From a checkpoint of a small transformer trained on Wikipedia.
Size: 10 layers, 5 heads of 64, MLP 1280 GeGLU, 38M parameters.
Architecture: RMSNorm before and after each block, rotary positions, no biases in attention or MLP, tied embeddings.
Each number is 200 + 40 x the weight over its row's rms, rounded and kept within 0 to 999. Layers, rows and columns count from 0. The size before them is the row's rms in percent of the matrix's.

# layer 6 MLP gate, 1280x640, rms 0.053, rows 469-509, columns 320-399
098,213,230,181,226,168,123,189,274,290,150,160,211,264,202,270,245,173,232,221,150,230,180,125,203,172,187,162,205,217,228,233,191,175,235,210,280,248,223,175,250,177,243,214,250,196,191,168,89,219,187,231,204,249,191,227,149,123,193,209,206,232,228,218,170,248,239,264,222,139,170,148,163,180,276,144,211,208,226,248,216
105,159,165,225,215,221,202,218,215,195,143,142,187,194,163,216,162,195,140,191,219,229,278,183,131,301,172,164,221,193,224,185,276,244,280,182,220,224,197,183,198,270,173,258,226,182,244,137,140,190,155,226,222,257,182,207,228,224,204,185,141,197,153,187,185,155,211,201,155,169,216,224,229,229,148,242,221,165,195,182,271
104,162,168,242,228,214,232,206,293,209,242,185,189,101,197,195,238,191,167,169,166,190,249,222,244,195,187,172,193,171,151,131,184,196,195,208,202,185,162,194,237,191,171,211,197,192,197,175,215,136,229,292,269,219,206,158,239,276,211,137,234,234,146,158,194,186,171,186,120,125,164,229,201,154,205,235,169,243,86,173,204
102,196,196,199,198,133,166,221,216,192,217,174,178,236,174,205,212,170,292,256,177,147,214,227,179,190,172,203,203,197,209,158,131,226,276,171,195,150,199,204,184,164,266,169,219,259,166,172,221,236,177,247,221,304,196,218,254,179,210,214,138,222,240,140,188,244,229,229,301,226,198,190,241,134,209,138,120,147,170,256,167
109,254,192,202,254,179,119,218,222,178,162,185,184,230,176,282,212,207,181,167,190,146,233,183,175,140,221,188,187,131,212,180,230,250,221,122,149,234,227,221,249,197,148,159,203,155,280,185,197,194,251,244,194,194,207,200,142,146,222,190,211,228,108,227,220,239,155,195,238,192,133,251,224,209,178,234,128,198,175,229,196
097,146,167,138,164,154,218,173,241,178,212,143,190,165,264,161,218,217,233,179,182,239,224,210,280,189,187,149,154,225,229,163,200,158,175,229,174,203,218,188,211,143,232,217,181,284,193,150,151,172,227,185,108,228,174,178,249,133,201,262,159,250,230,299,194,292,167,177,143,256,232,190,237,216,204,190,179,154,243,192,147
096,170,167,271,210,158,209,172,173,186,222,197,154,255,189,158,242,220,242,243,170,233,169,210,89,123,213,155,253,158,206,222,209,203,199,216,202,149,200,131,258,210,188,205,152,164,166,185,231,126,182,178,191,209,271,241,221,176,240,168,192,172,146,217,189,185,205,194,211,206,186,256,204,177,174,163,116,195,256,202,138
102,134,207,202,295,194,210,206,172,251,145,236,258,253,171,153,210,207,209,218,168,156,165,216,173,182,253,169,269,194,197,178,225,197,231,204,210,245,208,264,222,258,231,251,157,260,211,179,179,156,207,161,194,220,241,196,158,170,221,243,291,174,225,147,269,204,158,198,258,174,221,230,250,204,255,192,137,183,191,250,270
102,224,171,183,229,198,305,223,162,224,204,281,212,187,230,99,178,237,237,211,157,175,174,293,155,255,230,205,185,252,209,180,218,155,194,195,145,199,216,201,202,206,240,206,187,202,258,217,194,186,106,260,238,207,200,197,271,205,251,243,183,166,251,242,196,141,191,254,191,177,141,251,231,188,152,164,169,166,196,176,208
109,123,132,174,210,224,201,187,189,177,216,226,201,252,152,155,232,197,241,190,216,236,247,160,209,201,245,113,179,266,256,182,122,201,210,180,189,175,228,223,210,140,206,193,232,216,216,191,125,242,118,150,190,206,218,183,165,116,175,112,174,227,217,250,244,194,146,208,151,260,207,153,156,128,258,226,128,243,152,200,238
082,245,135,187,192,284,200,190,230,201,245,163,238,224,202,185,128,263,235,172,213,182,227,246,167,211,194,191,146,245,213,168,214,168,168,226,251,197,180,280,163,193,208,195,170,200,202,208,202,175,208,212,227,199,221,242,197,225,219,182,200,206,134,122,182,172,139,275,165,210,157,221,193,253,239,226,140,245,156,212,215
103,261,248,156,182,190,214,205,235,229,161,228,243,201,198,189,168,135,196,167,166,233,202,251,197,228,215,215,213,209,238,132,161,194,271,218,186,186,231,214,196,181,196,209,210,249,172,249,141,159,180,194,189,192,112,190,267,157,146,201,233,127,160,236,119,266,162,206,227,163,199,200,253,193,183,186,150,235,235,122,231
105,193,201,240,185,172,225,249,229,199,224,236,202,237,202,200,259,189,219,205,218,205,135,231,180,227,197,217,205,213,202,238,129,196,218,165,221,225,166,245,273,141,199,204,236,199,229,213,168,241,204,186,173,261,175,169,197,162,175,186,190,157,196,157,93,192,266,187,225,183,132,230,146,211,281,206,186,184,164,125,190
090,179,186,212,243,195,190,188,253,182,173,241,214,171,143,129,214,251,208,214,278,197,204,132,227,239,119,166,178,260,139,244,183,202,166,189,170,181,204,244,133,178,156,199,208,172,210,174,204,163,224,177,226,193,148,201,246,159,112,196,155,197,210,173,233,246,120,217,235,269,204,149,206,207,152,181,222,176,239,179,185
097,206,242,159,244,143,192,214,146,241,200,202,224,180,232,156,174,164,207,149,179,123,153,227,222,201,209,200,207,259,199,286,229,168,215,240,178,238,233,196,248,177,176,195,141,249,196,242,237,203,170,180,157,222,255,200,236,249,198,189,221,222,238,312,178,157,228,237,193,291,234,227,194,197,185,285,186,183,183,250,212
105,145,207,203,205,237,217,278,160,138,195,189,240,231,184,178,149,161,221,229,266,195,201,274,174,199,176,183,220,165,168,255,134,212,197,189,150,177,216,249,186,243,132,212,180,110,151,189,242,175,255,226,167,285,164,253,150,195,220,206,143,216,248,231,236,172,181,207,218,211,182,147,195,196,184,228,197,209,193,176,178
102,186,140,207,192,253,211,215,167,180,158,159,205,201,230,179,206,204,223,236,108,232,179,233,207,214,157,171,194,166,187,231,234,192,160,191,165,224,237,269,194,232,196,210,158,178,251,191,177,140,228,156,153,182,221,195,261,186,191,243,225,173,178,171,161,198,213,169,215,106,112,129,268,254,223,199,200,295,264,230,161
101,225,174,225,217,216,162,152,340,179,232,169,213,208,229,227,153,209,240,164,169,219,187,235,252,215,245,236,233,235,219,172,170,169,191,187,205,172,137,177,246,234,221,226,194,157,228,179,197,191,220,174,168,160,258,195,144,137,180,244,150,213,167,237,155,207,225,195,234,205,129,211,197,171,223,146,124,202,165,267,190
102,169,234,198,162,109,199,164,285,187,245,181,228,159,186,186,221,191,186,190,219,191,163,222,230,157,164,244,207,213,242,111,236,164,171,102,175,139,204,193,217,93,192,237,143,189,227,214,118,184,224,283,267,233,144,327,218,252,180,145,195,243,199,352,218,250,280,176,242,211,226,208,200,223,219,242,156,196,268,188,216
106,193,236,125,107,195,235,208,243,180,251,178,212,137,234,179,254,191,212,246,251,191,217,207,139,210,203,179,216,248,256,181,233,162,125,227,159,176,173,196,231,145,172,266,157,223,184,185,128,165,264,162,197,203,258,256,290,213,159,157,188,187,170,157,176,204,250,239,228,160,189,193,194,204,142,162,149,235,196,242,208
104,232,187,216,202,200,208,286,210,122,143,179,233,195,258,193,295,269,211,153,188,243,203,165,194,156,237,192,202,240,217,216,207,84,186,269,249,244,135,225,242,151,209,207,165,205,256,173,253,102,184,166,238,271,215,192,214,182,164,237,208,175,240,246,269,218,169,231,195,187,211,192,251,218,239,209,176,208,208,120,205
110,263,169,186,196,147,159,143,205,186,262,315,207,226,213,238,234,169,190,104,235,241,207,186,217,150,141,230,200,217,116,194,119,195,189,244,207,237,226,263,212,203,226,220,140,143,197,221,195,260,166,248,283,168,174,199,127,233,192,204,247,185,178,178,242,193,223,205,171,195,202,231,200,205,233,187,157,265,247,249,246
096,217,184,247,178,122,251,239,145,207,148,217,179,219,191,151,223,116,151,159,242,177,229,281,135,245,193,178,166,258,238,149,151,193,235,255,218,270,223,234,150,234,169,157,197,184,230,221,214,153,174,146,206,221,203,223,194,90,235,205,254,230,213,223,192,184,222,244,155,212,195,236,229,182,228,297,192,229,242,222,231
104,213,252,246,206,158,198,160,135,148,196,216,219,145,216,178,260,162,242,213,193,206,223,153,287,142,295,160,186,199,252,246,203,136,222,172,166,226,212,203,195,165,208,260,220,146,198,178,214,266,247,239,176,191,211,122,194,228,177,141,237,234,225,180,252,214,278,208,183,185,186,198,163,147,222,158,204,228,131,284,267
091,199,236,220,269,233,165,245,198,190,154,194,235,175,216,179,224,163,131,232,320,124,296,213,252,265,197,200,233,197,232,144,211,183,145,206,222,151,242,183,127,128,246,224,211,201,235,177,221,122,191,206,136,156,220,181,196,236,245,209,207,213,252,211,225,189,264,270,235,289,211,157,178,176,213,178,203,312,210,202,228
104,139,263,260,260,152,193,237,216,193,192,228,269,256,170,217,208,226,162,163,196,230,224,227,222,182,201,179,217,146,200,139,228,196,232,193,224,216,196,187,268,183,178,192,141,158,191,263,176,198,183,151,213,136,264,220,247,149,151,224,177,153,237,247,180,241,225,229,221,218,185,230,235,222,266,276,237,131,183,150,207
086,179,207,187,211,216,134,257,252,194,171,183,198,155,215,259,226,254,173,174,188,217,137,160,228,201,151,185,224,229,216,177,233,195,183,128,174,193,168,244,195,238,224,236,241,161,206,134,207,192,238,171,236,183,208,163,207,177,207,219,148,204,119,142,190,134,201,232,189,231,173,153,180,222,163,220,239,258,227,222,181
102,194,249,191,230,223,175,203,188,155,211,218,172,158,147,191,173,184,223,187,197,199,276,203,93,214,211,186,198,241,159,158,146,217,228,195,153,138,125,216,149,207,195,178,121,216,176,184,197,217,246,210,192,143,183,197,152,224,276,271,189,196,230,265,160,186,214,218,116,254,285,236,199,262,206,158,223,153,170,206,223
116,210,295,209,161,223,156,258,240,229,162,204,236,157,159,239,204,280,262,198,139,207,195,213,148,170,205,180,227,135,185,166,219,225,277,196,194,241,180,241,183,151,148,182,183,214,198,173,160,254,206,196,152,249,222,205,166,190,209,247,209,168,250,213,182,192,252,198,240,186,206,202,232,149,133,209,147,164,195,162,160
086,246,191,219,218,211,215,196,226,125,193,264,202,204,258,195,229,189,159,236,182,182,192,169,239,174,165,161,212,207,202,251,161,217,211,166,148,186,150,212,170,107,276,151,159,197,227,214,196,142,167,126,186,173,150,191,136,225,197,196,188,155,252,260,225,174,251,242,211,186,215,294,175,211,183,176,270,199,182,172,191
104,143,213,182,263,210,155,174,232,168,238,234,246,271,172,194,219,244,264,228,231,202,221,299,267,196,168,166,207,209,188,238,226,177,164,137,245,256,224,190,181,208,220,212,195,192,220,234,186,162,252,208,336,176,205,183,126,223,157,181,267,267,253,243,167,151,187,290,231,172,243,297,237,221,190,219,184,191,117,197,200
098,193,174,181,207,193,235,227,201,255,209,233,278,208,226,179,268,192,234,164,195,217,196,126,131,182,173,258,161,169,87,181,196,104,174,243,263,175,191,218,147,160,173,200,215,192,213,235,186,170,159,197,203,245,191,172,169,133,240,202,264,126,244,214,231,196,170,224,281,204,106,148,227,188,246,232,203,206,204,192,241
111,139,218,204,154,160,233,184,223,143,260,232,200,249,195,127,203,183,214,118,161,238,117,194,220,208,241,151,169,256,168,215,224,179,158,165,160,197,144,244,214,237,288,231,167,197,254,234,262,234,162,189,211,239,182,229,153,224,187,218,272,223,208,199,195,194,186,188,203,164,265,223,233,226,200,215,180,183,222,183,216
101,244,148,221,169,228,214,161,175,171,198,261,195,199,150,261,139,169,169,195,109,198,240,207,150,212,223,212,219,233,178,161,163,273,277,222,181,200,149,232,293,250,201,197,211,204,168,249,184,183,218,227,237,195,293,251,286,167,221,244,193,135,169,201,196,189,184,242,167,173,254,230,244,231,128,234,145,132,149,206,204
088,288,151,252,235,192,223,161,199,232,167,179,183,163,176,249,239,280,134,253,182,141,186,230,143,175,135,256,174,264,199,123,173,213,188,162,235,157,193,214,284,184,187,222,197,95,159,195,176,167,235,253,225,215,280,183,145,187,238,157,193,234,157,181,288,159,196,253,149,206,231,196,170,208,204,206,210,223,185,181,119
104,223,160,152,234,224,191,172,203,152,213,187,233,175,210,188,181,272,191,182,248,144,293,271,177,202,179,164,197,172,230,246,268,102,228,166,183,211,244,240,284,248,216,182,244,183,172,193,265,188,262,194,154,255,186,237,220,141,129,181,213,180,219,227,172,164,262,203,192,89,125,232,140,177,228,204,183,193,234,223,220
098,175,143,246,147,130,223,203,166,188,195,186,283,218,232,183,205,221,161,218,214,190,205,236,199,195,252,168,211,258,197,174,232,155,219,150,186,142,234,200,244,296,256,262,226,226,171,173,225,219,146,180,149,208,188,184,192,191,209,228,187,176,221,162,201,206,216,119,192,252,256,140,205,210,133,275,226,189,204,177,172
112,172,200,223,269,193,203,184,177,217,203,225,172,182,243,234,171,167,193,152,251,181,118,135,179,305,187,235,229,238,177,196,174,222,154,161,118,226,231,180,180,203,194,210,214,192,172,229,221,191,176,245,217,131,200,216,201,191,195,197,140,195,210,172,268,146,109,215,174,200,253,239,143,144,195,184,230,242,217,207,192
100,177,201,198,168,198,153,164,192,159,185,182,176,179,261,146,221,101,168,201,179,268,268,151,147,206,232,227,236,250,204,213,134,232,209,217,154,202,159,236,217,106,215,239,181,210,145,341,221,158,221,231,148,248,190,279,201,202,169,152,273,231,204,157,205,185,170,226,210,145,216,223,208,241,219,199,153,203,198,231,150
102,253,145,176,170,171,155,217,150,275,167,184,239,201,223,244,233,202,182,176,209,202,293,205,182,165,225,198,158,225,179,180,165,156,209,188,157,267,277,220,310,145,138,172,203,193,242,150,238,103,141,169,209,166,242,224,217,178,133,195,247,211,189,103,227,213,234,212,175,251,145,201,164,233,196,213,239,191,211,200,228
104,149,219,134,244,208,219,251,177,190,83,238,231,169,199,230,225,180,152,153,175,209,197,219,166,228,225,216,187,229,187,141,192,200,162,251,171,272,220,220,231,226,146,243,150,199,266,239,221,145,232,194,162,148,158,226,190,197,159,107,283,216,152,88,175,157,190,201,227,245,216,217,164,187,274,190,180,223,157,204,248